From a checkpoint of a small transformer trained on Wikipedia: learned positions.
Each number is 128 + 32 x the weight over its row's rms, rounded and kept within 0 to 255. Layers, rows and columns count from 0. Numbers have three digits each. The size before them is the row's rms in percent of the matrix's.

# v: layer 9 attention value, 64x64, rms 0.284, rows 35-54, columns 0-63
# o: layer 9 attention output (transposed), 64x64, rms 0.232, rows 35-54, columns 0-63
v35 106:129116150132165113220090118157126120181106117133173145174161162132108135160054147164088108136156158135164114137148051164116142109118093130127108147186140079095085142099107123079094085102137163
o35 094:097151101147132134153136103169172116107152154190074152122137108080130161103166089066063132098083146112119156118148113139108116120106120129105216110152143107129076050121104099184113182108118128
v36 095:116142123149097060143155138087110168124118159086178070155073116139121130202174132132172110085107126113068172112101154131100151211100075145149131090151119107147124076105131109102146119170140134
o36 096:181132135052170196128113145071124061132168057154160172131133151117180135101075157126125112162142155153190126133167090144106132139112160131171098158111171128127097119131106139135082126089100144
v37 100:121082129130163099107103150108144129124117157112174171105057122140120124083113131218107119166166137107132156124160083175173080066161140122116130119113129089099107051181121155139104145078128082
o37 112:146110160163126142168073092168134116075130095126078084139141139122124154156149078099174157062121159112166149093130199124102077121097133137139161151130103095151116173120077103144199151187101111
v38 097:124110167059121140172146164081151137137110187120158113134112090144156059153219142144074161101150128143167089121104151126118098163102099188112119103080123147149047111135102141120094126117128115
o38 097:142129151136166105108163138125104071130157136112101108092105191126116134110059151097181158111150125149156201103148106128119135101104138115177172096205126124199157134139156127170164176156096073
v39 103:118082121089119108118127187153169179073112126150155143077166126139095140087105150129092135138108052076100153108152161137123143155126162075131111143116074076121117076131176085134145088187136177
o39 103:131136122110122150135108079095100078166132151081090127170137114135166115163169138127115096112164161185157122149106129147199154122124118174101042125118179087115169165126124090154139136106175043
v40 098:201142166144127152159127148139140154121078097141044085147138081103134116132143189097105105177134111179113108171140085138176155160126102137134162075129109124096093145145161172102166111170187156
o40 112:092137095119165126087177108138158087163107099162168117141162137157128066122085100125114156150126155130108110111219159098129142088155183170106070097167123113138165093150142037127121145113101144
v41 097:138170139108177154081148160088125146127122056047155149151107104109148173136158169133142180126080123099137157149166173130133175142111142124129099096195119130143152096113095163101066115066126096
o41 096:101105108125102139159132122107116118136188161208074108150143161144090137083096136133145138138103090202111131104106096088064112160098126150131136161093172145125143166062105063082166123126110173
v42 122:127144129136184154119169154147097139090096084086129147158108120197133155177136111121181063152124144063120155074074172139122078111153154188139106130132165141152110100162102069110159128143164159
o42 117:150174155146096092143085103070180114113127117136093126134151087060097117134073182187102156113155138141155102139167113128149105167144110095174132116082057154100154198144118155159145106139083126
v43 125:172179140157117131163154093130203154131089122126110131110137138165100063112118155213149076110077149162042160134150152134132142138126123124116120178186135088132156168113095180139118157142145119
o43 124:111131150099129120145097162108171077101107085152164091179089129140165190160120092064050146099127109097168102095110083128152128111164121153128090140086128113113141086128179077083140143119101183
v44 108:159148127099136095161067096110130173122102119098160129160130071120124127050133094192114157128092161203135116147101134155140162125153173098176157169103092174114179170112163146120126149180107150
o44 097:107087077116081106133098148104074067050138140158101150072126084161151147168123103103160129111127129065050144153132100077108133075105124158135070149122172104110142101100140115104103126107146131
v45 098:104128142201151101146118120148118120112110137136132166134096146192124119088118223144167125144158170113118103044091086156136143148104161101143153046137147099115153097104156079100119102105163090
o45 100:139110136112131129095101184102134067165066129150139108161187092067155072139144032140112125137150142093163153147139141162101138151157097132124161175164151160089077114071103137150117121163099119
v46 102:144102123134163096108197087146164105148141137056097151095182140173113115140142111133095133100154139120177151071077110162174132131178157085168153128118148157109111173087106158145054076138108132
o46 109:078142149128107148102112143111183149117082139171127132149125116149089157154074131085102109120136139132114107186134099131048140093051095166044164121158110130129156153139117181113167165173144087
v47 097:134094203146094125095131141092214170174106147151076110148202102102153125104078122147154116103163156127151102128150148102088117123171134168118104105101138154083109154145159076175091103112163154
o47 090:147127082176102115102159111069111128142078110094126094135124144108133144146172125119037138205150041172107167084126141170142084102136154155106110112141114125193114104140128160138144146154095095
v48 104:095080124151165139137136091126137106147138144136139163118079153143086186156187138054132150079150174146113144158114230135105132093178075131083121135158146137161145124103137156161098113182146160
o48 110:140178156152167183165144152149173128112119084125141131057140158150172142116043130170099144121140084126083130105116074144109114102105130116126100168072109083096067152144136115149091131117132054
v49 090:109146146116108084120128169142118138073154111064129137130147127101144099111083058130121170121147118167146093066173026126116118160144193134130135157125186156160090103108101133143110120093186147
o49 087:144137118091120151135117062132088087123137164132070125140116089115126141117166095077129062152100160084126165174135145190057145136106140124111190088149112160118169200109146099099155109103081127
v50 096:091148146068176143109125179136117136107120123145162142100175143120077158126074131196163186151127084117057076156115146173177115119096159152173144091122127133113172165106134134100135111068132088
o50 098:141053122193091087107090123139114120146116116155112131153125078163162166026161126140144099113073182144105161153095138104124126111165112171104107171098183099111147133160130130108148137190103141
v51 106:121153163104113119128130122147176105109102178168150118134130113155068094119155146110159141153175150108119251153138096175115132212075165164122117191119121112148090130141093122161134134111117152
o51 095:143136196148189086119167098108126116117124103100155116124056140152176074182103133070097115144152153161162077125176099191111094082152129111148183104115127102111141132124134119135136200160119113
v52 091:169092081170143086158140082116118139102129138126163140111160075065169110089097108083108054123110143190119155121174186077135109167101153064111155191133154123136131112122111095105116122133101109
o52 097:114172140081098160163150114113091110126131076147140130141109121198088145157222136121153166118090121120078084162082104165141163088107107104132064120168115147109085127131146152196128113079134145
v53 114:132101099184116061135103114119119161119157153169084093144122151134114091223125149159150100161099138110051131124138118078126086104121202143133112071203109116119119125159108152105157095126126136
o53 107:199098125071139152140187155126227101111088098175128113144133119117110130137145147091141131157151141115161127091113182141130155144148122071109114188097156119132087153177131136127098115182083186
v54 095:139148173103118141188136133076109139167083137112090110131150157199143217148087111113108131112149177136186147130181100095178146168134089134104138141124123121148071145158146137111141118076086072
o54 097:136126117194142212092163138183119145095158101204112155123131128138074149120122141110104142118083110134096119144124114157155081171156134132150126087199116117098131106044108140112111136175164175